Weights of a small GPT-style language model, trained from scratch on English Wikipedia.
Size: 16 layers, 4 heads of 128, MLP 1920 squared ReLU, vocabulary 17766, 49.8M parameters.
Architecture: LayerNorm before each block, rotary positions, no biases in attention or MLP, untied embeddings, attention and MLP in parallel.
Training: 344M tokens, 5251 steps.
Each number is 128 + 32 x the weight over its row's rms, rounded and kept within 0 to 255. Layers, rows and columns count from 0. Numbers have three digits each. The size before them is the row's rms in percent of the matrix's.

# layer 6 attention key, 512x384, rms 0.0383, rows 207-255, columns 240-287
098:110120140113148100149147185143140086139151142157137168123092095160158169124162097095140145119170180144144113142135107104087121147115113076169113
088:190179121162107134108213147187112065089166177127079109183163151136168099181113081114198121135158137155071088100125137150132111125185091199132130
097:139094152119172108091107105199163146182109130149097114110108069131121175172201102137078082151109119175119111114111111053103096142137118097156111
097:132137089108142138137106140144116146087146194138146162084136177150112096083118123145085138112140133148127054127179136148140115124112117122109135
098:103122136093091159150133157172153108150147155136080118156116114118121150154165107186079186127109106075123077128122134093178155117168162106097071
102:161075195162079092119149123112141109145112148121169149078130071155139147113149103073135133146186124168168171120109047080124127110173154167129119
102:137101120136100102141151064182069137135148109160116139188154141130067171160120143156165142160101117149107090176087134099109138183103066141143121
101:123178140149094182164173093153172111174150186112104165116166105125123109114069121052112164100126095126158098126089121054136110124176109088125121
096:081094116143205071081110101126151146206114192121105120153188135185123112141090099133172137150115115144156198159146120200143145100085166129119154
100:123128175152144109096095066117130156163121138099138117164174167107135149151157104140155113079102047140061157087144049116122121187140142104134143
098:094164073112081130152153170149149182166164174147142182103157101146071123126107125135155142128184106195141105150074052161177140138131151079127121
097:154148109140171118149178129124120132118166132125168195138125099054131129065111140132155110139154089112153101113132097169088129178136102145116178
095:068155108138157130136111169074085138115185158082131147186100149099158100113144079114123104118141149061146125118123149177161116175137095110145152
099:094126147140084127143054116094130159165171129136135092140165102177175175119056144193091104111107104175120165209055058182138147147092175128137156
098:160132121056070120123113147103111133082151082174141109119150125163124099111103160137082185164128128124103106174123117116133129101085125103113108
097:169097132111128038107065148150132161167159164154169106131124132161120150085131172142087192082063132118114091132125133143104150122123150161116136
103:066155159147129095133187212118105145185181131132085187080127112126129082086081138186149114103161158144130172119151169187148136137115117171139153
096:164097140133090124131123145187087150090126092128165113068119169103087139083083159112087182110130097191095087156171101213109101193141150149088134
097:126139079152115127151122090126186134194096125112082077177125192123156184166146114099108076171126178142115137086161116083132150078183131094177075
098:169085098120152124092113115141114161139119118124072122148038110144170144158199120124149096106137108054117143168095158095133155098126090158176138
103:099094146145111107170188156108087083159132080149122110071107125148110141103135117142172149173147078101099165117109096093138103159132096129069104
103:095165079111123128168022156149114116136132115132114163148106135107100104052078099169130184100156162062135091121085145165129140107116078171107128
099:087129108173177164156088072100155137087102075139078112106185144125164148134106123112177107151171147144159182131104099143134111145174079198076086
105:127111159164190125130083134087134147118143132158178072145077178122083125112087159114117134155141085112110136124193163093160121130099134144139119
099:134133103080120112173175165156085112170137100093122183104138146111104117140156178122138137130092124115164161150166165186112174117054166154201108
102:112065141116097099169128184054093145113085108116157116111150169136124125123162170151115200136114127070107183144115168105151102134093137168122111
102:146153132115113040111118103127166121111067120149087169132142139095086113133102129127152140110158159143120130067147138140112077118155078140102164
099:135154124147118155084065157199166088090083146155111113102104164128061093131169120123066113182102111137140129143131153061191062102133161097136096
100:171175096102131069192108062081177077109113150124163150118103113175118130106127094111114112145085126117154094110117115123071135120134181126144142
109:111160114153080130185135170127128155103144118121100083086172137192131168129058132149093165137124176121100094179106118100114117154097114135135080
100:104119122063155143111130102156136219129147125134118157153180096091112099128112094154085164172131155120124158107078150186123181156069107179153131
102:131134158157142207143102122132153122155127088146146156116099068099088131143146149109134147100130086105073174173156121098155163142085149081109062
098:109119177133105086111164197137124177083106095123123101146123117141048161117091154081155094053179162150143170130124178134099136156143083072144102
098:133090152103067150123099128153119127070129149172115067113151159115101125126111079119059137195149155159111071165135148150131100109100126111119116
101:147180132188093141098112091164102111137056133118086115131083139145134121156098146131165140092140138115155116101113105071066105113114073158089116
092:107171131175128078090122121062125138172120106185098161136072071118090155110149139104127101116101123118161097176181172102133095126161176135133115
107:154071176124048134154172113118106141065139132133138097101075053122165083120105112135104147110117134148170117179120106069117139121159108102163103
091:120111073140151092110159095175137184121166107151151157149145093129112107161069125212177145144187056170128125175146159133202111165122141166127119
098:185102069191130156139088110121117150152142123115081134117206066091151109076079143081201138175189104176083152204176151146115139147113135125105074
094:114106136159089072142163102162162135171130131084101155157159166046078119172107163160140145156080143164099135083107166076121105137159115109153100
098:115111066105164167137182137130120148179102058097139125142120100149182129167122072128104097159168126090111120154162092074123082142143163137125170
091:115118137157107095117138137142080115092093126122150180107074058141061097089139155104164142157094149146154094157113121080134157066114148192115127
104:103128116157071121094140143176119113164128190092166124105105181174097112138171190138109143158148156149105164129108063121139131130114027127160134
102:095150185120154117082177124147156131115109162166145099122092123146162139134094075092113082151169048150131121111146101109146128159153088102130122
100:120134112145115171105144158121098107148147162142071128120085120143087110090113115086133089132197203146123139143162146121175104151102081116139116
096:153214106076152138135103140112152095058162164136091178107091129115089119071102096100143121139140161153146098104096163166132182140123081151123099
105:146182121113127100149099166150139131096149154172102087115106150154119132137130087150086192118148163104145111104131117106121110090149140110101095
104:139094174154100185157119117119086094150069179116210137148104110144220181130157167094122088111138052099130162199189120140098096110153188158130161
099:139145112134138123118136123148113191117143160148171118116126142140111097089068121128191158160132118098166139123162111218115160097116092153095185
# layer 6 attention query, 512x384, rms 0.0388, rows 208-255, columns 240-287
094:103098136141086169128097047085152117147118077128146124165101140094120140108081125155121186144155119106139119109086130110128183055235136108122150
098:112155087168123112164095101140112103067154189145092080088153117107088163173132128119134063128126154099137114129146143090155109076068110218152116
089:111124158122116145101168086166164117137092116124098084149143113086166112163110151150174156134109136129140137184151121114112158107161142123113087
099:229132080118133113123103078075079158116143089136140198126110119102091113149119116100106166070104099092172176126103202109115100097144133136117177
101:099123157111124190119158082108143111163131089181122096146160134129125172126141107153173128120131119130099155133186125163106126150206075143125074
097:115133080094147145128140183172080160054171106113104130152110102112156109158058130146107087109081082123063114131086073161109122168142141100068109
098:114129123125147160102106148113123177131135082108105157171105111063160137163151125117145144153130140132138191079118096141087181088130097151160127
099:094131198083086077122109122146143130149139141194123102110203146111111167125166100163126100114153146075146113166138100134122100165087094180156173
101:089136102167097114124121146187155090137122180133131124062101141112126180084155155119125121103098157096182146156150126131140096109130175178148151
100:131122122083169161120063128129138151113098088128141106136129105070148153121151129101103067121046071145154146133152150136201101116062127116139145
099:116130125151149133090119142170156133093103146168127114202114090109116102112132167149155097170172173127069175055154086099114172098177120127144143
095:172112147107130156113118115120147093137122112108135149136081118050088056129131162168076141098104116087124118076114154101136122142089141160086136
094:216108180138122082122115151119085157111104161136115107098081098137140138145153137109105061115100135085135154102143215132073106116177116151152103
101:155099108170131118164092115107152137207164112145140137140076130106096136146094148092096100076123076096135112132111165103102093181144106112187140
095:145136132158111182149150139111106037126095041099130095111102101131131133146119123130135089157086135114092138133071043110117126128120096133119095
103:125133159132139074081108087107140124135175085140157077079121132098140110147146087120183112138106125172088099087195157137063172111127119081143133
092:120114122167144160180081156155144125176064116103110132179085085114140118131164119087095077057105121084117139145126150190176170151164161118092067
094:110172090094122054102119143173114094106127145075125135057121153095134118121081106133113110160127130112132107133149118148118113118126113104129122
097:123149104124130071120135066080078103156140167153144129142095153176065148110130171146074118109164135108165139137111149108128092105128179180129159
104:127100170119144095141149124132127146126119170137110164123103201119072108098121152072097090122126137114154100115161160128144101140085168111149140
100:168153179125105068029140109090121159157092152119133157130160124170160119130127091200080124172101127176083152128155180105136122157141151121120170
094:138118108116137133134080181109107144107118191119090113127116118135072139089129073201129139160144128158158121120186182181063136087095133081212173
099:128192124145105154128155130146100142106128128159160096150103154170105096148116125180159173092082104140127103126083101139155148145117098068104116
102:035103113125124135078100081160185154103141091152176105120155073109152096111123115197171112123159140150057156110052116172193178184128147162127117
100:049127111124167171067169128158163128077143135121137146193080127163065090126131146123089143091133110153128136108105085113099137141159100000126120
102:124090131147092135163157135145170068140136130160151093163170130152110180102148108189215145207108133118081103152062099124103185090156177135158155
099:174160077108095144103099134093165121137147134162126141115102125144094082194130104090120133150145086110135122167111103095142112143123079137149134
095:120096128190174162095153149127108126124135121083151110122120086128156102145096139203144083136140092123101122108093115107146130153133114157078085
103:130071120113168156172143115094115126037154124152065171183108122132168151111092164144112143119130094150149121127068170109129154072151166114110146
099:089117110065130142068104134134133126104102140077123112145148098125177140077136115156199176184179129112172135168140151142083154088150122094109197
099:095114098154131043117084051128120208069133175074098134116095160160155110071110163083117118125110123159169121187126150142138132131131110153115153
097:146139200115083123152047145127078157107224100186123124109131117152105124101093074153146172164086159113098105108122186083128117099088133119101143
095:181086109095114145165131163076087130152177118114050169154079113130107114106120149097094172114156091108151153087120166067076125114111186130119181
102:071144148118147127174085167099120105125175117115115089095143156059126151122134111139137136144085143176039063134088167125094115094111135123141139
093:159160192136144123127162114110149176097156117128171140067179140229182146152160098113111155123136156165128146158110129167137125122128125164181082
097:108110069064176110109141059155117169123165112111124093088176143125083130117095168114068142096186107136126081097115138138107107134084101165142167
105:145103098101118162112015134128143148170101145161149079076158087152101123068140102121145169150111089130110082129067150168143085147118128160165139
099:113096173142112131122123127204122150125083106134105159159121159141068130131088128119101199121088119194113075144158163176131123095150170151155126
091:088097061162102090114009134118119046133151171149105132125163145149131073128110107125133125173150155194097067134142125162115163093099104106100150
097:083168130133149100131151099153132177206142129115136163104164172130189147154074144128131121143093140163105169102116084183105154149138097154139120
095:105151124072121157100115153131154105106129142135116123118190136132143158164140074164171097169089173155089130172112095138124118172125129152132100
104:151175139114174167153135147190135166129180087139143154066095153084119163171087073099146057115128107091165114142085129162115084126097176130127160
102:161111162129116138196120119124149113141097154092102116117187110053113195130106173105107091082165150096146179137195127137141158144082195168136160
098:200064162063055148121134143146120095136146129160136101142125125158140099141069114180129179145138106079161147147152178139160131097138111147132102
091:134057130131175153104169157070123129153152104142129165151095114146152096136122181146135112135126108078140109088080085105147173173151202131117177
098:117128114165115255097155092110124152116133123132104127200099065109134105160084125162136120124140108132092105162114146116109128112186109159123130
100:134168106121117050108152076106112162140101086114137099105097128121067187128096168090122109051183156159111148055110113136094113143113062118135151
097:075088162122146146109139177200134104143162144174159138119203135126136093130189113149255113095118098104103125169094155148154148203145143055124102
# layer 6 attention value, 512x384, rms 0.0451, rows 128-220, columns 240-287
084:071091141153131144085078104138131102107106158150148171167116082115055129139157098099149128088101122097088107060134117126109133111138153089133126
098:187165137153117171187120161120121131108184140105129134136101072152103111156100108127113160112119107148174161101092109098119113130137105133129164
105:074102129142164094068108106145172126133082123130165157131182120145125129142104178078108132128084167164179125116116146171128061169133151219121134
088:089124132146121109139088100146167183117138108167116152104102088121089177045116109150060136146105148119147104080166182170112112114130154106122097
088:128097118082097103174130168131086084107115161173110187078096169118088167142133158135086142128125148163098136109118117102127127176136141037146106
093:095109173152155119068122111120110118058088121134174103169198128112133140105132149076107092100086134115159126150143159158062151148085136197036132
088:125127148117045138086135133162086109141121124186143148105111145117177145183069092135097153086132103186079128087082128099120136153115105100160095
100:110053148110090123085184141080148174144118134143151155122162162153145105166107151089136149146064142144167126135157055114094098141120136180115113
086:133120132156158125101178112137113154144188134113110129169130170141183058168126107133123104168179140152093151146078081106168083103131110094140155
087:148140124111109098141166087135045131144181128127080139141059155153148105161105091117094116149132100135123136145108116134155116104146108059176122
092:107102105171102110125140082130139138173143120138052124165152145129143076106100147101177182128117177156125129169109096079143071120123102141148159
089:229138165164133144107179147142145121172091125133098127167118096102100169100133173139127201101131110129173152129124131098113203075069119136109164
092:077139097134117139100103128152145136085128169188055164130136122129111072149116092150055097098164132138077143148100226151164149093109100072115137
097:101132138116155085137160097128210101106132107147113145132165117098076166134131106103109107145127117125119146099132153163155171124164077073149167
102:148088184169161088105096129065076080129120141114105106139095064124123166124046178162078132164142144156139121131172146076123138165132107147145117
097:067141181103182096130169133095187139131138115128124152109188135157137102111124135135067122147176107147100125102082125084170136099161113116153131
090:138150135166133127103071154185119120113063141102148094121128112135094154128193146106167145140165114086101159132161152112154073160102139121113140
082:172146159109107100102095149139112132161120182127104080184125142158221108145088140145137159157154144130080179191096146130160125109114109126164097
097:123170166139180027168135175123097120119133080123084126062130100148147158153084172081101179117147082177141185120167151089097093144134096125160097
089:181149090108110134197085118159130138101165130173159166142136086177096140064126113084100136125116112075112099117118136164070175119132141169086138
093:104161081162102147136109185147129136121136161126104124108121126097154127154094067100172114141076132153124137096127146134119120145113150151061110
094:127110087112108079072092154137122158109135167079139045202108127068119196132160127151170146117124127106083132139156177100133162126132096081173072
090:119154148099128103156129146189074089139098088139127090072138130093100128175152144120071142143150123093134150116109113167054152137154111138100152
087:122158162079152097112154093122114150105077148115146129109094142168169158118074093096148145144157154188110120137093163129066107107111121141140067
093:178133200140128126070124103141185181124130099122111022120091098110158085113134142112188178078081052097133167118154092140110154125146085124092062
092:159119137109124104140150079157130174104175129134096171132203144088128101198109132128146210147121167135037122187071107068180161098135088082136141
092:109163102136132147134119136102113099091096109125115079121126156124063157122147120125143140147075162140103099147135128101084127082091164175074141
077:106094105170091146156130152143110106121143098159101124117164164119149130145188129116087100102121078095132163089128132149110141095092177180075182
090:129115148121082130148191168165082089114153113175104114113166219108152128105167102149111112108086119133096158102128163192095117083129123132164156
089:112142099205171119123170114117082123148093116099127111103167139114112102077110144110077094138136119113193125157176076104105163162116117213075190
085:134149109187156147132123082110126067157143113118179095147129112076117108133191106128160083140154144069177083137177077155145129117089142175088124
094:088155125144179135106122162144149137179119108079150156137120129105153138167158165188150129152077176089130131154122120092161177122076140148199136
095:154174154153099167168127138087159109117123093093096088118128151139109137109131089108104161118212183116182092144130080112116155118149105142110166
091:147139157185110070084146165101070129167147127075118121100119101085096149111108173110128100108099088153107147107168162082110113116078125113133138
099:134063123188171092166044129114080162175100107147110085132159145147152146123174191166108114159115122182122102166127131155126083127147171160122141
086:121116123083153114121177066104143143185165143140128151113129147197201110150127118135120153117176113132134098138102151100143147173148086120180116
093:103067115113101124136108117177142163089159149191117172166169079151129083114125116102107123137092132171138175088104128180118107122143136137150165
091:167089135157096171112032091099087193170105115083077098172110085120146110110126108149112136141145138132127123155074150118097105149172155171075126
093:172105122124149146132088105124120148130122139114118106143072140175164118125133196130119093129125107140199132133152069172086122164196174157094145
092:124096181124153123091096099130150174103099172112125146162101129113114136103146211143134160103129139146122170123161119142143133148103123131103139
083:121065142122131131159141118116176120171159137138125161134146141157159081093063140138131170111064152175113142168112105142138174160146145156129138
089:108132126098123170093135079177175114116135134134213147144157174129191061167160133053204123121105108095108140107098107160165131139147077158148115
089:164098154116139108121132149111115106115118037123134088132147154132101144195183137130175154096064162123120117140132114096122158098102111184122123
101:093187151134102100108114176097096152150099156123097099154116146152137086110071133098166156134146132117083153147142103114134092123137096142133117
090:081132148152145106113136112121155175128123098093139143096128161079170101121124107137120093160096140150109133133094125148179123061131157129109111
096:084129079129191188137128096148168142150132076093116160105155166156116130110180169090126164150162145124185070090161041121156136163159143147120108
079:153120153117171138145152091130101108154119158080124161115142145129147102138127112143107150100188134130109148125151138105155128096136084114174107
095:091083112096122133080177075141102144113153085147110173103157120141141064154226109093138129115088116092095145153113122145153095071166143118143139
090:117131116107117088146111099105106162071150049128122130084125130053073148164155142116130120169086124107102150164121095120109166140124117143121121
098:128171122177156073120083177067198097087137111103130121076094078146130166114070166125101151160142172171105157121167172146126104132111091159104102
080:121169126166088131200133145126122199102131096130090124126106144192158105094138132130111122124164124133181112096122146084125121090122132143105131
084:134138152131121134122130169087150107113133155093121118148067126144134157129101095065129143133118124174179147093129114178069134135158127069097112
094:105143116163153125113153108173152075145139154133090099119123107079105090088198134136144102124157106101102164074149135179177136055093162092132150
081:150092145118145103130114144170102160129167093145158130116141085057117182149201195096136172094160136094177108096177152150101186139116091137059060
099:115149116162135138136117158120147137123085128119111160050081136179114122161111148098148126149173170166128080113166103128145119197152163140168129
090:134095099183139131150062113137075187134141160158065188144072088083085064152124092179091096121133118131116104191109148110099106118133107092090166
079:094086159087159107172128110135089121104181126146125173107150121105157090164123118133072112129137110119152133130088168123162116119121154138132170
090:128164146142090131138155116127099203137183068087164113144183161093133068175170120126104097138139144114131057194126123055160109151121055118043118
096:147240093131079105129132124159173119163101154138178156133107155156122098128129111101106138122128127117115123131133106163062137147108079144144136
093:096113085140106120125050114076133146084149123123061149144096128149115106064078093139140153141189129123138127132106191143080121130136088168082046
096:124095113164136119080072116124083137085078123108155162149165124127107157119113122143118166110123120102118123110113149100135143177132135183083111
089:083160136138125152052132125143134122132086181137212158120106078114159112074105122127108124154083114141141118119139128165126094144110172090152077
096:158119130151073139119116110151115172133111095094133098110068109062125127141139095117123136107085085085127129152083135111104165093166098081086137
087:113139094113139103141125101118148145073177090143137137093132135119128145170171074130118129159184125131144090142116139099093164104181109111095119
098:127092134089112150072152144114098084131128113133165117122159090143153098078170169098136099139153093100142121087145110106097107127092120116141136
096:163154171112147041107136113126102109195134115126055072088111128126168072172140090150102092134171073161202146106102090163119133136168139085170125
094:101135115148109179100154082138141145202123124119118157117131120117098134145095112108107147134143136163115152151128145181083070165170126085127130
095:155157173137168118137114110086212133129154123127181107118130032159141107141118169080113161138171131062165134114081142106085157126170125156121129
087:164113138166079100124156122176097123084128119175068101085109093060116126115121145086152117139120090156118132124165149141123101151110197076135134
088:098072140157144053120111144108104161133097129160108143074088084097035158100130128086106097130080155163133109090163088108078134092137183091170115
090:133167145140139127103173167109134089152106190123073123189096144178207069123036153088159178165089131131110173132143103118082162088094111190074077
091:089221169106084127076075137122158091097115180119173083122047112156086087100103114134149114104151078137135123076093122186099128125113113147126094
077:127121173092078142100149079109158093150140112106088147169103129097131115105064098121162203113173173113093133168115108146125128139165067141101122
100:167152112150103146122134168119174114042129150144082088149118144147087129065021105109138131168109107181076116140160153103106109117112101095158089
098:077182116131190111050140101171166122147122153115146098174109078125175116143107117131104103099159091094123130172093231201145100143117095118138142
103:167118115140175082126128071121144081123109089124132107095144104130152082135097104129173121107155122101224146141122111155117138211176104073111113
090:150172178136110126120124183134097167161157123118119071076127137142142156145143107142116161117163094155090094103053172069128103106138157098161156
094:112180131102114097122119128136175133123154140169139145077141090142140089123145093135180142120103113096150158119150176149137129149064120172137088
096:128140162135114128123092135129126100134127143069163121104092081075155083138117129124121157121131115125122118132149148103149103153117108137146089
084:100147150079127120084199156156135112145137161161102112122161115149236100106090142089114119084109138162089121100148111119127095101136130118136132
082:085118145063090078135114154129160096123125160150167109154105101179127102110098151109159073156078120147124162168174101169144117152108174159144123
092:121077159118125105167085103140086154133159188128196196183146113086105153106103147120128100103139084089119106093107154062103124075082177105152198
094:084114176141142113056151162092114127106066098133158098156177114155170115173093119120057110070090110157117124118171154104132114120058160167139161
087:131162127118137105144053140093137116118103146084152178138134116138160138137066138155114164155166173140077168110151150122111112103143145147137111
079:166101138126109105112128172144082173128085114114159129114183119072081141173170172093171143144096107108146181085148149121081136081065167148119109
104:074119069175164121117118159081098119092108099117127134140128123191155115148051190080112095207121159188139093166169081122104097115117133199097131
098:139133126139138119093166109135149117099128121064117120187152139105174103117177156194155169105120093133171192119098072108090102085132102123107168
100:148166126165118103164134166126133134118104145121139110185109170198153154110134143081111121139105067132140182117142071072123113149092139113153173
089:087144095141137126127082150147137137113097112146085098124100116095109075093124152106161154166133161153121114128102154141113105133128166185081065
099:094095166118095127088112081142145115137139140134108127126076052102163131103079118084088142080094152161116160109130169227130127124138117167101125
096:163151158129105125123157123085138161135142133142125129117130149115116099125166101111096116133171064109144116099142127091136112142125113051124113
090:141134106076092111182182136120086102140120178121100126166105147125075173133175084154171121172182159157084139161087125140144092121168095061219131
078:127100164093110078139114135137145118116165128125128140115133140103159123143141104100107130100170082171102157107113141181141063125143161067171177
# layer 6 attention output (transposed), 512x384, rms 0.0765, rows 128-219, columns 240-287
080:143105113186114137127078117114166098130083134131160112180086142094172151153083171159116158120085147146113147122159100099095135136125152117151107
095:127151169101136136125188171172090161114153138120134152136095102144166087117086125103144170136210091155172155130194132149092140135112125092066168
097:122134067218109098090084080115129125094101104075128112137192181150142110120123149135090131119099076166103135106128121162132128145166122177159089
093:170135134147093084206100132180166150103169124140117117111118099172133172070146114196107126087143133099136135100161129125119146115177137123061122
086:103144155121109121186095168098123133116108156162058140096122111088122067135128122164102093160178153113122132160148200130098122106177129103113068
081:189094108205108130139053118143144113119126080126143130168204153159146159116116145140094136078072067154133128100094119158181133134184153121161136
090:105114146056120142113155149108134145111105122160106163132069145141198159165095129135125093058107147140097142106132152057143134213077147121079136
100:131116115126126117044142168069120172094091176155143154124090197163138133126117112120152146134105098183099137100084099087145141140130151139113144
076:108145135077162165112177149115126113126195109159124104113120097144134099127141056119151123152174175095126128178063154121081113111089128118062144
086:118129141120070119081229172100085125169124119154087134109104084143126136130095115089112164120112232153125104127092130116104090110103126104071145
092:096154071145188138049197072103095091148077115082110121143122137139115047104114152145095106111129201137083111180116132117124096129049092170154119
092:175149156118104129135120117137138131102113146162088149111116150117139162200094101100145166137115106162151177121168118052109129113101154043135155
091:145133112135157110109060090195130119146154072123114132099121075146190128133066091115065151107110174155143132097117088124062076093169105190114132
098:131152117160125132130109120162152109144143100065120162131149124102099110171149142082103145149119167184087081110046129160117135129147136062115099
100:179084171158089109113121090137095084162157103069087110126206157111093188150105163137142119138120132136146125106127185112155156068156104119131153
099:076108095120158097117163155119154123126144116087217094142160123131163127081165132132128158130151142110073116126071091183135098108086103184079156
087:181115140109133165172115077160149091139107078093138105151170162179123160147173167179163147125148120153172113161181133171126133173174183077136146
078:141182112092135119066152136085107148134090136167114136090127123144086089179155114058148122172137155117126136144089126127109116135061134131133105
093:170144098178152126082163090130149088122123126129137109112175105094120154155120194183165141131155106121141158149161139161163152110161123123172094
090:114097174162020105207092146173170071156094104132191129118182164140078143140147150105116096117064133157089130127164110118137146146165146111119134
096:121145096146131149092087140170126159140137173162110153117062184148167081142126127104141094175176162151152137110066090053115179144137119108122132
097:099122118102158124130153144138105129137133130115112091119127111091149140137159129118116098110108122092196096148151139118099131138123073100174082
094:134155154112105158210070118169142087160175125196140118097150144145143139168176138138130174154171160137148155080101126098119177123164130073096152
089:111106118098142166080134151104129139098115084160111109152143149112114113149109141137131139104167095119148128112120163113170158168121070143222156
092:156140133089147141061162154138160111118152122155188080167065143127158129127091167072157155106127103126152127127128093105118157132117130103136124
089:047154143085166147095199145147106141092102120120178125106158116101101062130161077133128117112147147127083193170082144088146133101062086108131124
092:153087118124209143166116137140127130105116113093137127185110108143119121126172122115118119149092126109134150132160150108154163132128098147144164
084:129111085140157170201118112145147106136174113111156100125121122133196123140119126153167109150116127116117119119066093149119171148195158151118109
087:124132092115186126078135137135132138146159160156167160121112163183168135120155085130142133142170125154119121123033124172126148142210098111101147
092:161107095173120160157179135112123099153124137092162075159116157207159147076120152161123100151122134172086141138085127107142107122122165131074151
088:143109091152163186141130042117130071165157130065134060187150176103135142090154187111136121124072124150150126111097113082143163133117150151183152
091:126136112118162111159100118128126123106131127077093151137170099045149139167156124124080146105053104129111160105147113080128107105092094157169132
096:126081137145147138150182123091126154164109104143174093130109118120074127094117113121117138115206162119126112193095098184161174102099087181219155
093:140160037146215110093156094116087164132154154092121117154094139097127093141161146160119137146154115118150120096112140152133161115182110100162155
099:133112101127054137194117105058133093154088101086034110097148114138102124103108133197107071158112162088113106163117138092123086135110146140151126
090:100169175078062082124187213117113153114127119169137104116116108139139125138096108124184133119126146093103100140103132186103100143102155141071105
097:108147112161124130122053146159118125115136115088116181136137150195149099200107147090098097080128153151118136094103116156117101144155156100024104
092:153092162154135133141150139040152123142075128098081097135114099090110111087082125133118109112123112095163105146182143128099120134093130125119088
096:187119159129062122171101148113126130129142101164086146116149086119091155138095158132061139163070096127171095127170156148163086131145181101113131
089:150081184096085129107115118116140101112104098145089143135080161097144183114094159124105168129022067179157121084145124092131100112088131129136158
089:136081183104117072116137181086128112125078154118142184138144147150103118121124138081118148143138079158094153124159155098182108153098090142082124
087:070164128126137163124123115114117128136193122176168143164084194138164065165158182060142135127131116120147120134064116121128122182121140148141106
088:141118197101156135180149129111152118145121145119119152120190137100118158175152106108223140164080096109156126126086153106145165159148146109174147
103:103158106117171151121135162097150150119046156124198101153088194150164093121109114123156109120171134129168155150124105100110157117097125121108146
092:090170097131160133190086166151102180069186121165129177150121162110161077113135144137101166107151116130120152126020148083128165136125182123087145
091:115127135130083161178106132150143075154087130126146082144132185143170183114136151109130122119036122159115127126110084125122103152060135178107109
076:106105131110135139131161153144099102160149126101137108120104152142133152124115113155087142131130092125117136121143156097121090111098082131049134
092:091122133113188109068116156070141109112124138176146140165108113132158111137112121083085157104080124157119172113133114149107122113133148117130129
093:177109149094175157176150108105142160123198135165121108056170118137119154081165082160134110139118132132125116122059142132149165131117120121180157
099:180128106192138111069084090163159138151077142121085137107129119125112145027156154166135150110161082155108114098155140120166171123147069169174144
081:109177137158107127165162143123161169109174157221164147126158088089130086092119133155156140129211121099153092147086127118155166124180163135133129
087:146149111159094138114105162103170127126130175194145145131094139119084078146155157121130136156173145119176121085083109138131199135189129098173117
098:173167110095189137089099084219151085191143145080126137146114105141158168119131155121134115178103121143131097103135099123126106114140143121134153
082:140108181142083133203088084155137122142205133151101099113134161088120174119162152222143088115145130143148140113132136100149179110145145093120124
101:168126116120123131129101116086092164123078159102124175134138170131119108142146133128106168135141084184117119117143089128136106124190110179189127
092:131092113153096135130172165129121090152086099100082140112128085093111096082074103147084126133112184171128094141179172078119094094137088130090136
082:111165108114159079076105139111102171106179187129122153159142124137131075079144134115121145132193088079089130104097168146187109090123089147078158
090:098097141105153155122202107130114161148187085111140123128098124105155127078143100143121115120166184156133114130111109130141176125114144110087161
097:151148134121124142182123133151146105152173066151090134123138147216168101184124133087128137077172148159194097114128154120100144179144112141090139
095:162120114173064104108108120123190138166099101190081120115156128101106104048110136114154121143132175102130105138121126098174145119099108137124129
095:140120086186103123095147035121103141171125106120121078129148223192128109068162177138138137093119178183104152117086137120155162117125085166164163
088:158167088182146120074120135128147146142110133102148173157121146119116140121124175174084121093160123125168150066093137106122143136149150124165144
099:089115170120090154112139154139122117095203082180166126109058127059175144130067087118117127095105138146131171124105142071124222114096157080133114
084:104151157096116094141150146157142186097203123176132149111154099096119108100141098148119106158194084105140110124119133161147170099161135126169119
094:135072125100157098061154106115166087163119151131195115172163115120094147069133141121137120177133079114153139093107111201124125079120091146170137
093:190133151104089140175121186158168142191208136159119100098157077097152172176099116132137155172141135090161081122128144126121124101143139107071135
092:055139138150113164186093165117172098098167078113109106117092111128145088143120081144095092080120133158152128108159117109074190145162146071076096
091:134147159148091108155103142140133112133135128150152102156187111096137145170117163063167180133143089103136157117157098153110159150138166141160113
089:143109146134106148155151089105145100102155154145129113101123094123171114119120154166159120170081166149135118115113160144131171128172215058090096
082:150102102181124109174135101107157126117146147110108143168160124078113171087146190174115180153108122164106135126115129141132113084188160099139138
091:112174127123150122033091169139114117110097137152159166135156145137109102188096140041145125180151134130117133095084136097149132102110124094148151
087:172141163140091144126080140134169161153142107177167146146134132166169120130133116071115136098159164182166090060096062165118159128145128102166161
078:110110144103194105076120174077132122127079113119160143143085164134100107159120121078105112154147167142099127114159118129133134151059070086132148
105:120102137124149127083164141225192111076071133119235135118103151156114124126118113116133129114162102147111148120137100151158182123185120098069104
099:155154110135100117118079114163166067119131079111138099167125124107161178214102130114127123123083082125172176083127112149103110097162145126134107
099:116163160152071153113105155131133066167129146164070108143151129116171123145137174086171160136094096134171120112147166101158129138125150092081063
088:119161136125144095171185098076161173141103134177112102118126092125120101112162056160124152084193153107104141213108101173106121102099119152154117
090:128151131139161090104107088099125131144138163110094160176138133140177103129159172029126129075097111181141090101167122093121116166127145153161120
101:142079130109111151154175128124160053156141108145165117170123101138098136091146183173083125095178160135174110096149172153163157163111160090078131
087:092177148095188085091172155164134141100119160136195139153117096162162139135129097137137128143149141069084187121175138174132101134159145148104114
081:111107101150103139119087166124125101122134144152183161157124127145131105167117135092161115184119085101157118096111113137142138159161152130128083
097:037157118135086108131118107156116192115194167151094106132102151080157100138102116151128151085165119054096143164139119124112129097139104177134140
096:115120110160181088056140141144114156102116160115178133172155116136204136123101115114129146094147052087122138094125113160158156140166125190191135
087:084110130146169129096101091138144087167091090095111084104158162121082138136152193135135143137160135114124174116131150140154128123088072144141134
082:126119109114139167164063098132144118130153104115110124134131182150158124147132116162120125134138107140182167111125130118104151135172154135138146
101:121103093178127129076084142105084147127029133082141143117148217163096117115131112147108108176123112151103168121124125129144148139137137156109150
095:113121137151160116082120149137135102114177138120156139150128136160142102104139135127179112132133111105167104067137144197083109083101106083079131
095:129137132147099156193131200164159069115136163168144162155143153157142139184145152134161108133116081107153141119153118109137114175142191078068138
085:137171064155119159144073070127118143119178111144109094126162129092126094090143142122148125161158157128150149121079123076136179110127155132132106
093:144177153159078118130064165105166159133106157111123169137134133087099152159073126078117130134090123163122121080081118073164102115155130059142112
093:094097155109093118100205132083170148156185151193166101112149091112165130052126105142133122136149151162141086165112105148170158119116153085133156
089:143116109063214159148184178079118120112084110088086150129097136161105107162156121142126065174163129136157118166174162139111071120093119098093109